Weights of a small transformer language model.
Training: a variant of SOAP for these matrices, 4590 steps.
Each number is 128 + 32 x the weight over its row's rms, rounded and kept within 0 to 255. Layers, rows and columns count from 0. Numbers have three digits each. The size before them is the row's rms in percent of the matrix's.

# layer 7 MLP up, 640x160, rms 0.0665, rows 75-161, columns 0-79
100:152133112109112144099055171114112162101164122129167144166141190111109125126069157161077162113088225139081135134160120152121197080126175090130121099168091050141097121081190182130071121123150089125116155145102121099147152153135170090122166102
092:119161183139121108134144134108135112171210109145133150109104083089181077082130122141135113106092112175056097101103160186153157123107084095126105099100105133149163138191129119097164109191080109110114150101119108083129097089093105119144098071
085:164097117135109094141098100153182176186090138148097124073110156112143123093114136239136175103165158099085147113180112180192082121095098097129136116125180106152126127084129142091126100141135132148113161119150108153142173172160135061127131179
097:095160145173092115100111139177135126138058125178078139090097106117108187081092100126092132118102114138197155125140125057195185170117146089114152085161097155128159193126100169134127121123140132077184136098056181157126126149150125184140135149
093:115121074160130108106135127132175168121141117165227160135113142146110112135100151146161097138158134112084161191120173119120135136139156136120125198096129159087139078132128089131115156102120106162136117068094140062149098133104130147200172154
117:134141124102145133143134173153096166136173091147093162115119162186154105112094121081135134131138146079178139104108110156115097155053114064198086113146090206140111142144129119151176106168134157165065138112165098105117121166139149139127181097
095:092147133154228152103146157107117168074133098145088118152122144130197158161083156109089120075176086098091096107153119204122135129121101155096106082074098142117138124127134141140136187146164115167149094096156188139128124147146123174099168128
110:124122139162113124125168153152110187142150114051132144213119167083086126054131104137103138126137126074173153067111107098137124141080140076138105144159097122176131122077080168064144141137121112162091174112118131161103153133111100133126093134
102:153151173102178097171188132126126147131182126134100135143162156196111166109134106147123064090183142158136124174160114115183160086115144096108153142150131136133124091169133095171117183079131082091160142128109167140154164130150129137086109117
101:110139114114072097184111152125155111121190107120143084073202134183110158149122127131157188132147106127089127196141157117164096096114180149111101131134080097155122092132105136142128174085116067107236188137125118109125129125191090106167118156
101:103127192132078163140120170167119120152104121120091164120134153121128154091107156176095151155140107135133116091115144194047180142152154159111115129142131059042146100137160146062143124098145089178135125125160096135159129081141146109161192113
093:133152119145101197109082136162102113119105130128140141148153143063162133119088107102186149164113121120093131090116136127185095164087145148194158140126132177118107174113059148109147197121119108133114163163133128145133177108211120141153136150
098:095194154123091058111136087096119092102124137167119104148132115073087158103075109135078140077119105099200182160136071108137113089132182124170113061124093124144122179122106210126138071123119151172135138106130084150118106140121151094143123150
089:071153144079100166151140165148126186174136091135160093089155133158167120081130168078171140116072044073111169150051139128167113163130155131176130120132133136206109146138065094141172088165112155105188146148131077109148100157154098153149144137
089:090141161151082123096074131122074118142128129160153083149090201109091171132096094130171175147161167151104146115144162117100122121113102132135134113140080145158145133141096107128153108106165079131106126103092115137178186084093208149138139111
105:144151132134146056117132074173112120130094171176140140125139111145189226150113139219101146142138141117138103186090115157153131173146157151115173084114108087157173134139154135084113143087094141149176179124097082120147138129116129118110119162
099:159150158104133106120106199150128111147171091090212132134138104175169134144130128107131189124113108103115187185156082104153127137144204111117142089101074058140147081073112149143145119138125130129133171148150077146148107125170141139076134133
101:155125127127111130134053109171161173156117108173087155133104096124112178134183071056088124115104114087127108093194128192164122099108151083086112094157122146133128090104140125128101201117109107141134125099154089153122173202111149170106164147
098:090150167155094100125154134141107096099150106129115158072101141171122111168159057134134103148127132150099121081111152130130093127123070080152094095083091110109111142182190073105082149086093178089168095079159112164115141100056097153180117124
110:125168144105157110083076126130163157095170147149087111131174136137136089130119114177135100116147121160156159194091098186141142118099114156134111088091133170124116099147186150170128179167152057130114102105115118095171160146113123145137153089
085:141154184123144146163134110116104166127109114125129130129134124122187159144143118205169122092149108136145109095137066160146125120057102080155152109186130111137134151149069107136125112108071103137099173121205173098138161130131149119111114157
093:135104175125157158112164077150114134189106119095083084115129144119147111137121101084061146159099171137124087135161078118155148096126179142121083114178105115233140150149092135096102138166106145143167100048101115112132167198103131108143132109
110:204148139144133113080124144111074113125122091108097180164120147138122184143095145166113094043133164104116128088160169135183107113137065080098072104094190116148138146171137103159144108111078142111148172153085210091159111139078153106142172097
103:110120162153110107088142118108106124097170169193120142124091097140105137069112148124099130090142124109189101138100155111114127147140149186087131158109155144161108119148144131113089204094126118176139108014170168079165139115132118133063093080
101:146171102125110121093133166112090102176168130088132146130202141133072167132088103055095147079125152101172151104101146197094159126184120131085165141141152133206137119115150179182177116130137067130128124125143165145152192146105147158158114127
094:107098221155114138092139125109120141109125096098085107152152196140135159190130111163139161117149136096101180180177121118130123126129142154083081113090100131140156155138139121106085137101140176100124131116148144078139173127136119088167126134
093:164106143124125130170068121170138176160134120152080151167152086150157133124121135167150137128091128110165142071124127102166144159156176171147114126111122120119152146131122065132088094128105126156211159167107119122153140073184120120152122129
100:138168161091132075143124144087134148135097095146056047138185079097179190102121119150135143080154142122127141145106110215108113142160045147091112149152123149122099125174129160122137128169113149113112144134141139116174165107091071164154110083
084:169133171121070073124199143184111153139094114159111153102108178128094066118080146133116126141168103115106087149109133174095117117101168160163097109175131146183164182159131128181093096108134148118107118117088190093099158166128154126130149175
109:173147165144148120172097183140143151108181096155099155102112079156128110138084131133124147151090158181111120149148136120077049036117194152153144107094103137060170115171171138169136146140170093148099099115147117077110151101095172120173113111
112:179134134138105110141105167177161158140123083123159145124089047182145090108092201061182179170111111126118066103152084114138101142056105163144102122128078178155156167112120145119146088106103097128135098083096128118135121144223140089048146117
095:100148073181096166073127110141170079092040109073099149096057120130134155146143123088128142142133102112121176112151097121106125133145110109108151145110135071131165154153140118140145157111120116094134189162151081132129114120128164217197094151
092:138126170172174161141140155100132127099152109111115150133113125128144148163123134164175152132107083120161162003085116080119122070175062108140123157130082095103073120146093088127113142103107091198152142124103074166131149114136099183124137170
094:151157078140086153110063112099104062091169102095113172129129145145140167132116135122178154152111127061155071078131168148086186128166101133122137133097107109160116118151108077157093134131190120178120107056131161081156111108147137116150123173
103:096164082080114061125100172137191118156150124169119113163118159149182167103129170153091155135083125064103080131130147109173191119099110154098170102095065090090088170125148141093143139076129145148076152135079111102118161044139165114136151145
101:161118120121085110148126133136149165114129068075168142085080106058160165156147166090102153154116131085066143117137156151136111188105077082125143093103150142135099160156114107128124137122079166099127221084154093115118152186089136111105185096
099:179163080146136129135186157144089141154188097136083172129077094079136146166128085114093112117058142108204167129151169126172124084159166150088110102136160139107179123115128112160128122124116141087146132129140079101144063124122114161117078143
090:147049107118138153099141137105143208150099127181094102133151142096110165142093121119113127165205140145147113105125138129120150113135084143118090188149141103087141145121105150149133144120108185111119143140160169086129154118132060079143156160
098:129123116159132172080094153157163087117111149167096124135101157062136135116134127177093095160073101143179143127145150083127098148143130099148094154106148071119079140133157164128062078047115150119099124113153122092117133096097124166127072167
090:094109103148077179109203136163125166143176155104135090124149094136238132132095129169152182112107119126130046150108137155124150177136101078091082078185096134156160124157134128107122107122155123142147144149146148131159140063081082127122155138
099:103122094165131104079148077147068133061132102120189116102110172094131158165129135108133096143085107124105144163123152106133126108114058142147148050138111100090131138042123127074151155183140135109153102138165147137155162097150102135179097107
110:196121159120148162113105165147151137191070144114148136176055080157115135141205127082132170135074095087153110166048123103180108118095124099124129136171090111093127115150129154105143082117117056096144132092130175084144135114104106151104115089
100:138155133126191114125183136135104131153094142085143115156166166149069135115120182113108140175089164105086140153125158133166070106119192146117136142177167130112100117193200098140036123163123183163065153116057145158104169131140109084125152125
093:124112026138128148126139128135153137136084123139152164103135093123062127118165126100184181138138127099221144160155107122157141104123111142107088122196079172177146128052145141119108128087132173061095160128124158056144153115055152180120146143
099:182139131098157109078142143127090117116127139127100107104124135192116169182110156142164138099143113140121188182210141136147144043099119159128158107100107143142113093115135133123125099046209160098180112166107121161128106147145117127164136120
099:162105099101108118116113203130105162100156066118155122178103108126119159161120084153132078112093114117120099168129140081149097106120084134156152105151188107212170202114061140153079109148051114106177175110121183120096154123141138089132117099
113:140173106149160142143109152147114136116172166132080132143137152163082150188116156200120055121154097157141123132133140186177106085105090198170103131119147076109074182075092131187089228142103107136105110115108124111112129128107137157100139151
099:137110178127163141075172153130105134162154096136156150114084157098120083107165134153087120159115038111163128152125094114184165163150137127112187103176133151176152100052115112136117110123097095151105154162101174131109113067108145182140096147
107:108154174107133155143069191135121163151103082100141105093082136145182121119118148083112124153065146123141126182190106117133184151132157169183141139094096157111116059119158159119141128192150138105116165126102122128135143119104153113195089114
087:111124141111147177106064125177110134147115119126169119153114159168142138185104142100142083113074132093128148082145100097166117119144114126183231133115126122144064117170174118156147117145104138104202144117135139116174143095120086162123115084
080:109142152100178206115148115112145115123106129124110173145106104151134165144138132119081165111212139140136120075132129133151153140168152160075125099149140183125170165098070065133094074089174156112048123159109124110106160061137073158182110108
104:133174164155073119134139098069168120157161084064159105122129135162138104122129191129147164074127091146103148129137101125043120113120162104172106114140163136095107174120164123069089140169127097149077138158146131071104150167126132144157173183
092:069169103183185123107086150169133137148139185045120099119073141115157117159074131128152123102097141152121139116130130147113156129144172125150165110114115090087128085079133168118136085158066081098099080136179133152146112080101165110200136121
091:166108106164069135132156107067110062111070117121153124137066129121161107125168121079139131103116124123131129184065132135199114119127117131137092141101161113161112175117103084175129148127092096179132196113109125079103151116031157155140062090
097:137161156089115074101146096153133208170103160155142115156145177136102081092137124137127170099107123152103108117140203159095133144120174129120106160144104165125126122142108136192087129140147126063085113151107144126170104119157138107152155099
106:105139133149174133148131116102109105160137085087171119082068130121131106137087107161122129165092108125110175094126165154109092213097134103140075125158133159103180124103145110146110140166132100107162089164179118097148067186134150129152143096
085:079130015147072120133166120109136122108121131134098092146142165158101093106107129146146119069178138133127131095165129127117141139160170101088125109100136060115167147173128122175188147141089141129099152077174147109088155133133116199084159178
103:174128039120141176116139191066182144115103100127124140091099118132152129129111131165157176153098092171133173168140147058149112099115189115168165090075159135116157098092199142130147087103144150121199157066118139166160132096124142148149050133
089:175118136192135068152131143138153066163118114133087110132114142146169167133105098155069184118082100140091131164095109069092082097158098142105102098085129117124092179166159172108121166129174153099138147113099098124129089136123153150126129158
107:108112066124140135170091111114177138125159099136083110189101084160174156135151167147151163134058091089071094081077138138152093142122125136097093093145118202116109176124148111123109101080140129095116173097155148137089127097141136137135113072
101:102139163090066152114125150159091155121123138095142197073125126085109120113119146139144115102144171117134132143140107121150122175101104119156153144095095046179110135093154074190077119183151187185130096151138155139181133179134141126175197032
102:116177104096113140168101110110156134127168143144170153160169105118069123144110150165136104120135094132070165104143107103165113164171104133141085173111159196120119142098109138114180074145091129125127135113102066074098122125182141100146135088
090:086134156134096085111137109140147155129156111105090109132157100157082065158090121154160149171075110108171136119054082138175105097140130113138108127103111087130197161119141098096135124132103143145132143157159135133125132157032058096175138169
097:161126112140098255119165092104126175137170117143084132149146149122099046099125105124165116068167144133149139089086114064148103164179091099143114144105095140169137154191085132144130112171112143113166075140068136122138118105125098177196078119
100:112137143161184095168130113079096118131159125157176076109119127119134177108080102085094132201109138108139136151140110087145167147125158055132168064154127127085111135181138164103114108069161144123126106134191106068153148127115104167110111140
104:076130177150140129095193143106109147156128096137172089115149173097133113070106095128204152164164085135165114080163146134147092180130160123126121055127114160117172069141119149102155123105032176132065115076128102121087093128084136147113099149
100:109193131143156087111142136131076064160208164107137131085132167143155096102168165148114102152139091067110140143142174151149097159185157108157129195219150097137162160134085132087070149045126126122098144124086147053152147151127145140131077087
104:192127132138166123154121138158096143116107121160102070122101082212139151136087142066171166164101081074068129190097081171134199117075148178152135139109091156122149141118139096102121191130158126152078081117133114073157130099097139119164176142
100:140109093177148143114117124153151127119182098176095135095177103141145142197108123089122184085172152104175093104090148150142164098124161155090105112176221154079123106134128085126163117151083111100154126165103173098161128089113085161121088120
102:134102153116150119047102174102111160159139146150127157109093161168180186096149094149078126123107150131129143135140130081150122090138105133060160184100102157145142115169136135154114173075142101114126105060127143087163130177085157086157089135
095:152138150130186113125097119133088112140040130095109115173139122143104129138103055193150101138096100131135164130077082133157161124173199108148186144130140141088110102127099045137094105128149177123151136106157130166129206101153146096124143145
093:106141107146151086195126152194118169176166140122188052142174171137147138103110115137185140116107128123167120118132121142125182090120095103150141106169104102141151137147099122131115115125079087128078111148159102163100134176139071161118150094
106:102111077162128143166085165132079159130156144133115113150161144106115057101143124148142086124065136079153176114087179114115107189155124097083149116168160084082139110147214126190127139068140148075187172088190150118162141076149077103167176117
102:147126100158144057107145199139119167135157100150118112146135080150159162162159151148067175123105137117160139144104160114132164161141144101138107109071144088097140181149116075123141157106072094113133088099085129130145062113131094096115087112
107:082127078164131125092121138128081140142131092184101074090092124119160137122153129128183113133086096133235103131150116117164073105122108150143145198116123137094245136143097161117157191063065128163103145110085148095100127150122100088147117129
097:165129116148103156015153107087171158160113083104121158120106134132093096121106109128116126122150108125142131087106092133068154107139089149119092106133093145145106168101139067175062148157134137114136181128184097163146135153160152154039088104
105:083133191157137122160121128145110157172144100123117121094132073091101133139048099157137172170100069080122111132091119144110152138118185106159125142158106161146132097147115172137137087079118154106117115121124169116140119135093120182164098083
085:119119172115086191104181115161101091123129145142169140172145128141121157186139129127137102125169110132152135084125112173149146121098113135113168091110142128104144158158099095117179104149115126143076131093185125090126100137089140171130116102
107:062191131090098137111153199104127128151111143207119082145130125111177116133163144079127152098097098123111149119125117135191133149128135135102106111108148165063099129138117056150146103123179110135184146152102189122182152109189106111121153075
102:127142154103145157102074186141176152178095113161126176131116144142086072076120186151104154140122158085175113124136119097099107134161187107143113108172160107091142138096086064123125051159177127134116095090143150136192111121142105137158140075
102:073123161164172107094167135178156117138123129119133148180105112090106110157141145111112112130098102147122145082084114119117134204115172141103098076075131168121162226116109188131181154167108176224128122102108125128143178118118156171161152098
096:113153079111144072090153179147098081221137126112145138131100127139077118139099134146175177156106108074108129100153091104153171139119093141109163119083093123128084146090090115121189079124153174115196152104126116089083146130171159133103209124
102:141169116192117159149169106107132061157133055112111137142161157080168138181129116190120126078136132056127200091135144143137135166105167096120188090193140101148092158116078124106130174141088155158107182175114122128134160138067122167112142089
106:153174047183126100138177142124148114068171090137127124148187100139110126117176175111120080128122132149155108148148128104092127185123148127090079126106134150145109049104152139132137157134123111113077150120178091149153139088153199123108110120
104:102091123087139137079070181166104205118109173082148169150152156074136169089142153186119102114151105123160158138109169163095136122093122132177161106116063091172132120144109095108121096168105131082155131141170175093143161112134083138116132113
100:196136084112133163153125159181075127132204157142161142135103167128049119102104099137099133155094080198101107148133135130094159090128105147134116138104143133134188142104165156173102151116131126112143109130089077088108130136163078097152126075
094:127157134120090133152155146078130091127119124156135093151112126103146157102078127125126181138120079079123173121072109188150134124130172130122144133171095107153067176126163175145118083169068158129076106087106126129116144204155142121106123174
# layer 7 MLP down (transposed), 640x160, rms 0.0665, rows 75-160, columns 0-79
101:150040138160180108143129143070121114141077185125115103142112164059119106079126144155098075056130176168139216128177160122113119094130102098239142080109098122127159076089138113141122092158127171175131106078092145080133083098122128138147120119
082:093084168108149097102112132109137187174146085153123092092172171130124103137081104075123040132113155108171155137086083192146144157179082097107112107134143138100127123138075142124133196097126147143129108113127150109157134131204154140146118121
082:090143133130189142096094158115100106137177081118120095177107116123119082174176118094084154091189135092174142149131116186124121099061120088133082124121140154144091098161150149123089153122051109191136143050153149144090127122164105100141099124
105:168135128105136163130138145144135126127126045099099167081119153131119084188100182125133105188117183150061053108111054148121101107143113132094141153118057113080195077186112061162155119124150102200119140096164097106147087121111093131137118119
098:165134144120147127101144166101090073113183148109129143091119087143190172168182111164111177078059137139120150122155101113119116166122086085181106122127165121151095208161144157102178157122094111106157112198127135177092129160116128147105154077
110:158087118105162090085145192169087137077125086151085095085085133058137207158220130144151109159182125123142182108131124102156143182170054123103157102119134153095107169129080078149127134152102135135122092137126103129148148141164133123137155140
095:161108099158125165162140128129098136082150108149172110155145156165103145143119101076175145131120159097169126146187163109124144121171146115176157083121126131136141157148160140105115142068116143130099131154127098092133145148119164087115092041
100:114097103131129166179136121097076161178099112187101139120128130128157165159159152139141145148139142101140110044155105072146106123094098094133077141106103119116123154159070135160142150160141126155081168094114144167141145136104161110178156102
100:161099130181095203134174090113133074137089170119116094155147173082098153148153097096153085159156130083178138092166119159198119113163161106152097121106045077127114160145128142107079090122144103164063126096088128137072157153111121164106117155
108:180093158107132161166129090089166169136127175137065131184090145122139106077141120069116177101118100125167125179183076167136135136108190137069142130167058168070135142134094199081105152107115111156147110084081134124124119129133143135124114109
098:121175099152119162113101119082099178167100150102119146119167097168130079177123105089123165108099180143159173132121120151130077125135152174140077139194164088086113113177105240113144174160113110154116067103152099154161145118182128159137128067
099:123118148112152131074178077085140144105128135130113152126113087149108092157167142127123142113148128120158099163075141155115181123125132155103089114072089128120120046104091162136124086132131138171162114157101138103109082139123103128125117156
098:140124159098114132074103117186155139151139135125172166082129080188103111156110157128127132165109128195086074072126189124057115134106138146123113164146096130141183151081139107133109119104080076128093115113167127162213097093122122126143094149
090:121100141120144136167141110111155098149124115146081156157089117142059065136104111097149099175106136129115190124118142216123125151102105072160072108136166086160198121148090215187121140110084154131152110102069143159138100112119099124148121120
094:161149154177182054190108131138201183160183075060121093107129146148141148128145092072095113081169083118147150123110121157129158104155137116126089175090196105112137111087132137110080144152139144125203151150124114168132137186119138081142150106
098:144110164149212152189086079094150063082093090130128163138091156113124120138175093162112138121153089163119126155149133093129166175140127128141157145107150149126174129132118148086135161167126182111102027141096128124105136129109145162077113149
103:115150130104085093096116134139072201111147137142141098128176116164144185105165183093097196192109160119127121052111149176115161169106131212145166106145187103167125122104073116152158131089151105147140122106115124157175107156095169128112155146
096:130136106143166185170124145171160156100110122197092198143131111164124068175165155129142131128165135132102128100076159138131119097181083104153082139132151194149146178138162094157128125109158123134098100126117115140128092095184134167115050115
096:157135109101175170127114152162177131155116153125114104135122141136105150138156170168075147186149111041170096142142147111075126159121110191125119083154140179138114157116084117081183124117094138191162161163107105170105194123139178149102125167
116:168139112147128127147112137159113137107183176201093130103126146114153113117082086125161182199147094098111103183143119114134107196106096153053093142199119139168117133091173163146112133185162159105091057115143091142178125095105147126160226067
080:113079118108132143156128111099136134128122137100129099160119091097131121103106149087111122116131188105150158111079139104111147147091121095141102116104105163106177115185041163094122166120164129076111057121125097120055109174143175132165141054
098:116126128116085122167084168117141097139143107131141130144135117177160090168124140152180141202129083130142147131129116135126142144143076113153140150177131177130119164083099163120117074099111066085160087115168140042118145126142146114124117120
096:121127186130045101119166144119081118144107138150077130087191129127118162116154099112161159118109162072130156070154168123192068079151147120141115164166121131123153129165134109168067111112161149059089154164142115112123122133165102148128174143
099:128121166109129118148094091127112101127122111121151149096120164100102159151168062175132163106115169175089150183123131116145107116162172110146181152124145208137153081192128089112117135150086130089129143137132083132076106126189174161137130159
105:120124193129116102162096074168110173113106161135187147079115140142158120058123191149127090159064114103140155177111158064148131103124106084177099110179172098108082158146165126106136161106135160151112165119102111043122116121115174104106147122
094:101194098136168176125160126154164121084120110160200113158102192129115140178159129059130092107070124143128078139079096158120146096133188151148113140157108107134121146146167124180207185132134129158142145170085152120131091124086170196095107125
093:102106144045164102123096154151108134126118109189160146095092128159137134140124123091132115103092158145202088114212142139078135160128064110083115156137145144126127100175104205094126108182143157080126109134110108101118142154112196140149138101
097:115106119112171090114179182191178142130088137152132134086166111126167158089109150082179152145161129134091118134149162120103158121135152191080089124123093086064161085108138103118123122144099057119136140145145108123092187135137179105142090127
089:131124133153144138183070093112155128143154127096140177177139123194108126139192078055103110185110190138128161109137125114172137116123059095143134109154167117092107074093150163088133132161140155139196115144188076142157070162171164137108144123
100:087105095134056091110186149135105107128144128152096047104126153112150106148104062169130126110152222185090146173198117107125071126109118177163095118174111172109067119113194102110117133137145179110160102132117169120125111157115169131117161167
105:098141160109125069175218126114054120157110147103157129131168183116121112175115143134124145142155180131133163144171150088074114165132112125155129144108092141154145078107101104114085104123159203088071142149169119171075083115090149095159112155
099:150140159100089092172157067092142152101138138135124114123129136116157149067132103114167142148147144146117059181071222161144141177120115172125129135085112149162136115113172179169134052104094166160136183176117110104115096077102142128101139157
094:100098133058098124106099163086164116127120072091095081157173200127052133131119097126147182154157130081117156187147125169133135175128107186139129129144107089110130149122181131116144112154156195150081087093190175171122205188109143148175121117
095:137114135106152097133174153148133114144129155197177112056080138140134129169061136117107125058176112098081147149126115111122174127097160145144059074105100135167101122127173124170128136161147164159114106135105171167129128065148154139154086113
096:155135116094114142104155076099077125124190151157159158097165136120162166121179154112201071074129165117161160158155105156128153162103105148117127140145107132125154078126133105068072130154100121115165110128121138211194131102125087207114125103
093:145125116081126176149176113124083138138175177110132092152184114193090132143127112166130140154087158166124068119039082134102155117085157146114167128123130120140129141101129148134113144145177073124142050111094182101089163106097104121084113086
102:080164168142108121143141122108108122080156159148140083061187133158125179091168150142174126158134141143145141169069119206128097160095143140194150110095143072144123115131182119142166136118169065124121128175146100063122124142110092104189160117
094:122135117125127081103144119083090144067126072097155098078110134100162125106123153116145087047118149098089106166116193168135196161137147184133085124149153137115135109111170102134095142161112175115130170151154106104137100099108150145141153105
101:107090123166139127075163137182080164089122092138123151078139126105103107099109088147083084048081104150116148114049129109145139107139078145123125120105169095124099220122132130115144143146161158090155111123140135179137148108106070074113136094
085:170116094160196117140137181079161110101090130161116145098166114098096142125093048091160067192146172160166112117167134169144142130128118107124132148152165112129142130112141137119115110120150167125167124115169104117077148150153140125130099150
106:115173157094136187111156098102138129183126141169108152095129109170129048115144119117144129132097166168103129179120136081119133159084077102116172171105087097136151099137153127136082117109139113118104118135132153107109142180145185063126139147
112:229120083055113109133134191154097104135079182164104131091174103124065077119063127109152089166130098130104101102106153112078098162141121136076119154102134126104142125120132123122179156123085113183149090094094074116173129128150173125139184126
094:172107096087129135106133099188139092132131189148145159112136104193150106141151074173125176093119128160141110130166147098138171134127161177174122186096151099133109156123119139078164140126165106147142131125143121102161155186166179182141161123
100:176105181111127089113133123095084186133109095150101079124100193157176160143122106124055105120123152111107138110189131125158075159176131067123143112115141115113166121157106121145148055167177148067133084097110125116104129188102144169108144163
096:156110088148124114101118148086171153143141104149134112138109105108122089060156092128086143082070034131138129173193193096126105171155137123194068184134115088085129152146122108182094181165117131135157186122141140147126139130093084108134103133
096:099153138111155117153107137138143160072182184189135140173187144133091137130113147137142118122120128092108134092143116136076131108154094116050101073154161095150112157166122135166124119114135173101147071082103133106121150094083074093129132125
114:084142142163106101162134128144102092131119089183106085111126110168162105108181155158071125201151114164140121137132098179051159092094165169046129168093169164120093128106168111136152102148125112135118070122098159150118165152143087165132127106
098:148119095137112140119135095118117106151144166111091131105113068144117137086042153054171108141105129107133122103132174119129161136126154160171146130160170153107209064181156161104147154086137138139121089124175120132080116166123123144148123075
110:120122149122141127126225094154088103089141140111104169072116133125159146106108106129120098126087111199151098125166143166115110189156091205121120131142091103128151111126114057152093133122146137189110107102172146115135158134083112112118158122
083:128162146116150074125147200138147111139141143151105146096122200094134100137120082187144122136131165122129181140129146156087090189145096120103106170169174145145161097094097134098120152122115084112084165193109055165109140100163105067169194128
067:141130192098221150153148166137132160154159160093166104105107168107082093105154106096126129158133110142172150153152145115073128151125123102137155136122173136136148095180101159078179158131138155155142157122110097112143138162135120117115118111
118:141110145116132167052099141136108086149092110151119121142103122156156110131125146190076086159132167156044179165171096095135105136154102181113169110133162163153114153171093083178130122092136107152086111109127164139105106166147051110098156150
099:116125119098149123141088132185123161104147133137150160110164176090139129107146117117113091113131184095135154136118140082064103141188153182105160090098156166086167161169112146067041109175110113161134137098146202108096164120130126171131130127
081:063162170089135142129116163128133154118130108093155124147157142175131046107091123126099127205086146139113073096132114110104093072144081131158064120094132121163138078122080168119127072149174192156081130156135087180139103122146134066133128118
095:136128121173162091135109117154187122156114190179180170171123072151141146154109170118114061104100146138173158127119112109133136135178069148102105123098108137138075141103125163114101095106167178125113163081149106133093141096114143143131120188
113:101134131176077098092171177098084103127143128129113118140110136084146134132134114121075168122148078096142123125208147088167127125171082151117103066082080147209122127093127164129104140085123150089112130131154152166119165086140159161143099116
083:113169080114182119118121176127141174164164151180147105136138138068157073116086124090117114151117121146114194114201064175116130119105072122094106142139156128129126039162110134073101156104126155093129173063182156187128091154145153131120105132
098:106128116046152122155137095156091156096093107058081118120110112079094130178153210105107136178126105150131136109135149179158134069117134156134169109170086151142104149097102102096106122114095122109161130089161154160095189137105183141069141076
092:132152111104172083111129130138132147063131091102163128147138157159139126191084102170086096136110149144158164095106129104115133120064168099150107067176127181203150114132161088104143117104166176094130140085150174135172140131127116074151103109
103:102144140177065123146168134062165087101081135082103123176124127085126156122125157129164093087151083074150118165073089063126125205135179112160145166075066099127109116107122122151113130168147179146120134102148166168120087192114136117123169153
106:073124191196154103165136092144145097156103162153126096109185182110132135117161143179104152114129074120102097150098116152145132145165235099148165130156243162170131130118146155167136073116183119143187143140128142099154054121086128095076121146
094:097185091118100148120056122179167079167078088112095158137101078114076164135158194105118097156172072133142110121113156111100158154091223136121112117102151137083173052096098115090141124111156093169129083075134138154087139181171066105135120168
094:123156114117137086184179137106177184141152105181131105166106158086114156178099159113186096104101164139111097117142164158079180141138116100154170079187115138125131154125118121094175127078132097126140065167131102092136107095166177152151130152
093:134126125143127123158090162087159105119110124149201102174056121086163118115148141169169130196079095131154057099154142157090160194151098121092154093143092156098112095144151096148138077144157153188112122079122114085115115098131182122068138143
096:174121170153152195104137123126152113117067175142095148098122114107128105079133137079201148092095163141096103131080125166134072149123146154164121193138145033131103123170128109201083105098064090133193104155084074160097131142113114156102128078
098:148144150142094117086095110111082084165097124160063167119107037160106122141152099087098122130155160196136143211157173146188172074103120111079193113083151146143139082139195136118122115122136078154129121166141115051154095148142169170114149153
109:128093123133065134117119107102091132078101088077121196158120088150126115131181128128152083120168107167137133178082085140121132119124175196131143163127172159086120127106121123211106151152145106141209079070193102082076151099143119130108163161
093:121154101120123113044128090133106155133081129158145163069164154145094148054099089132064138131108132104149158113104131146127151118113094105131161072106131123115179114121121108163138048107050098099163148143091130165156171117113128150101127158
103:140141101129090147116101135135180104173176128180143123151109108108122117111129091120133126125107120095135141034106155095201094171072184129102143143093149130180090154155154118084129155145133083159095115091127154073128175188117167099125144175
098:065143132133137200180149069132148132083158123116133144088163121136109135129174105150139135109177173149113132111137141083164101144113082151072171104091173206130149079158103160099155112148116118126157104070196088183085165113120151123091120140
103:110096101173131095073140096144105092123129174166060137094187139101140156100137177164135180180069111090127155122105099142169158120125091097137124059133116211135191115186156133165061162126069149168067105113179147107156070103094135148060123173
092:178126127081131141134098139134155115104086068130216195079112088104131157133167105095137122074042141153146143087210131157140154082100146097159128141156131123026148132172113129127101136109103146122151188105126076105105149085149168142109139144
113:116091100154173120113080130107100181083159066171104118179167165125124119133093108113155147142162126127083067148142146152103159132094193106162124097097161044188145166137130163140158157131128125121132131085114152146129139075136076117074157098
100:103126107134117132137129160119123104187078133135130096174128126171123098149107110096109137128086118170089101153084107134151098111132097162138176157119157119127052103113161148144140118163173167124096155163114116144191170134116121046113082108
108:138165155186092120116149159084131082124165156164185068129078130107100126159122170163098174092173111141117096105100126078123090122127104176119199068144096160110098124133129121120161130104135088112132121148174140083133127097080125131108114139
101:076190114142131116160150194181159081094120139087119122142141100133116077175126081134137129214134113092125133153136183151136135097180122176129132126146143106117150106162108128075165142058101097176135180137195048131082102128126120135134122144
103:140049161162172107096112154153170129095107100095129131128081139100181126194147070173122141097161150136185094081100082139157148091120112158148115103158130098096123119158140127069157067077157145122166168153093118119080142126100104196154165127
077:162173167133090124147136161170186065184135126176147130119127151109146069214102129074116126104152126142068128156123094164075135161129121131133080151141184138131122125141159167133102104134142140110182149095087062149128143113120155158129118115
111:142123173083160107102186072154101138124122078156165104130157109074114120117152125124105112083109149143169159123157137191111150125138083070079142102141142102112115107146169145122180108108104132130160153124140141126169136066159088131118118078
100:098128172147083100137106151138133157184095130113119095146130068138107131130178132120136161094170110066187133140107154136164154101157166151191123106134103149145144172104151103159092039128119101113133134098147108090149117093125061095111090073
104:116198139140135157147043157097110233092095121131138075161154163181095156113075132115139142118134202039152161157163090098126138097115173111107152106114127112159110088105077151118138120098105103046132128129121147178104126133141163076120107133
101:133159091131163146172110135167115142125116101132137155165128137102164115124089147158105181045137155113095148100148107093089150138115069131128154136137115212110210113115120107084158128177104153149073099102097161107103193142160074070164172121
099:159135141151088123125113130171085166147132134098163185145109142084126105056164186188100089118150082162064130090109181119073166147124063160107190182142162089146135103115098049129107099110169088100171112146061107079072094149114146093120165118
107:107120122136107136071112152093114111117137144137082117116043139073099161109133096209111094187144103178111090132156136122214116157115101089159102150085079097126100158145131186148150127142130164055171106108149112106093136092074171108100056156
102:148140169148117131127115068139134118124190159139123103130138113164084120097101181146144146147187103062169102115072099136115100088131238150116129133075167075147147180122093103120129155145100101181109146141131157142160117079179176140070150148
091:095102183146114124129141105085096190142158095151132108084150086102071172143087171122099112169109155185092083150160115128123126123129146069174117134124168108157093103165087137144148102104117149123193134174174120089085178103169137149111129119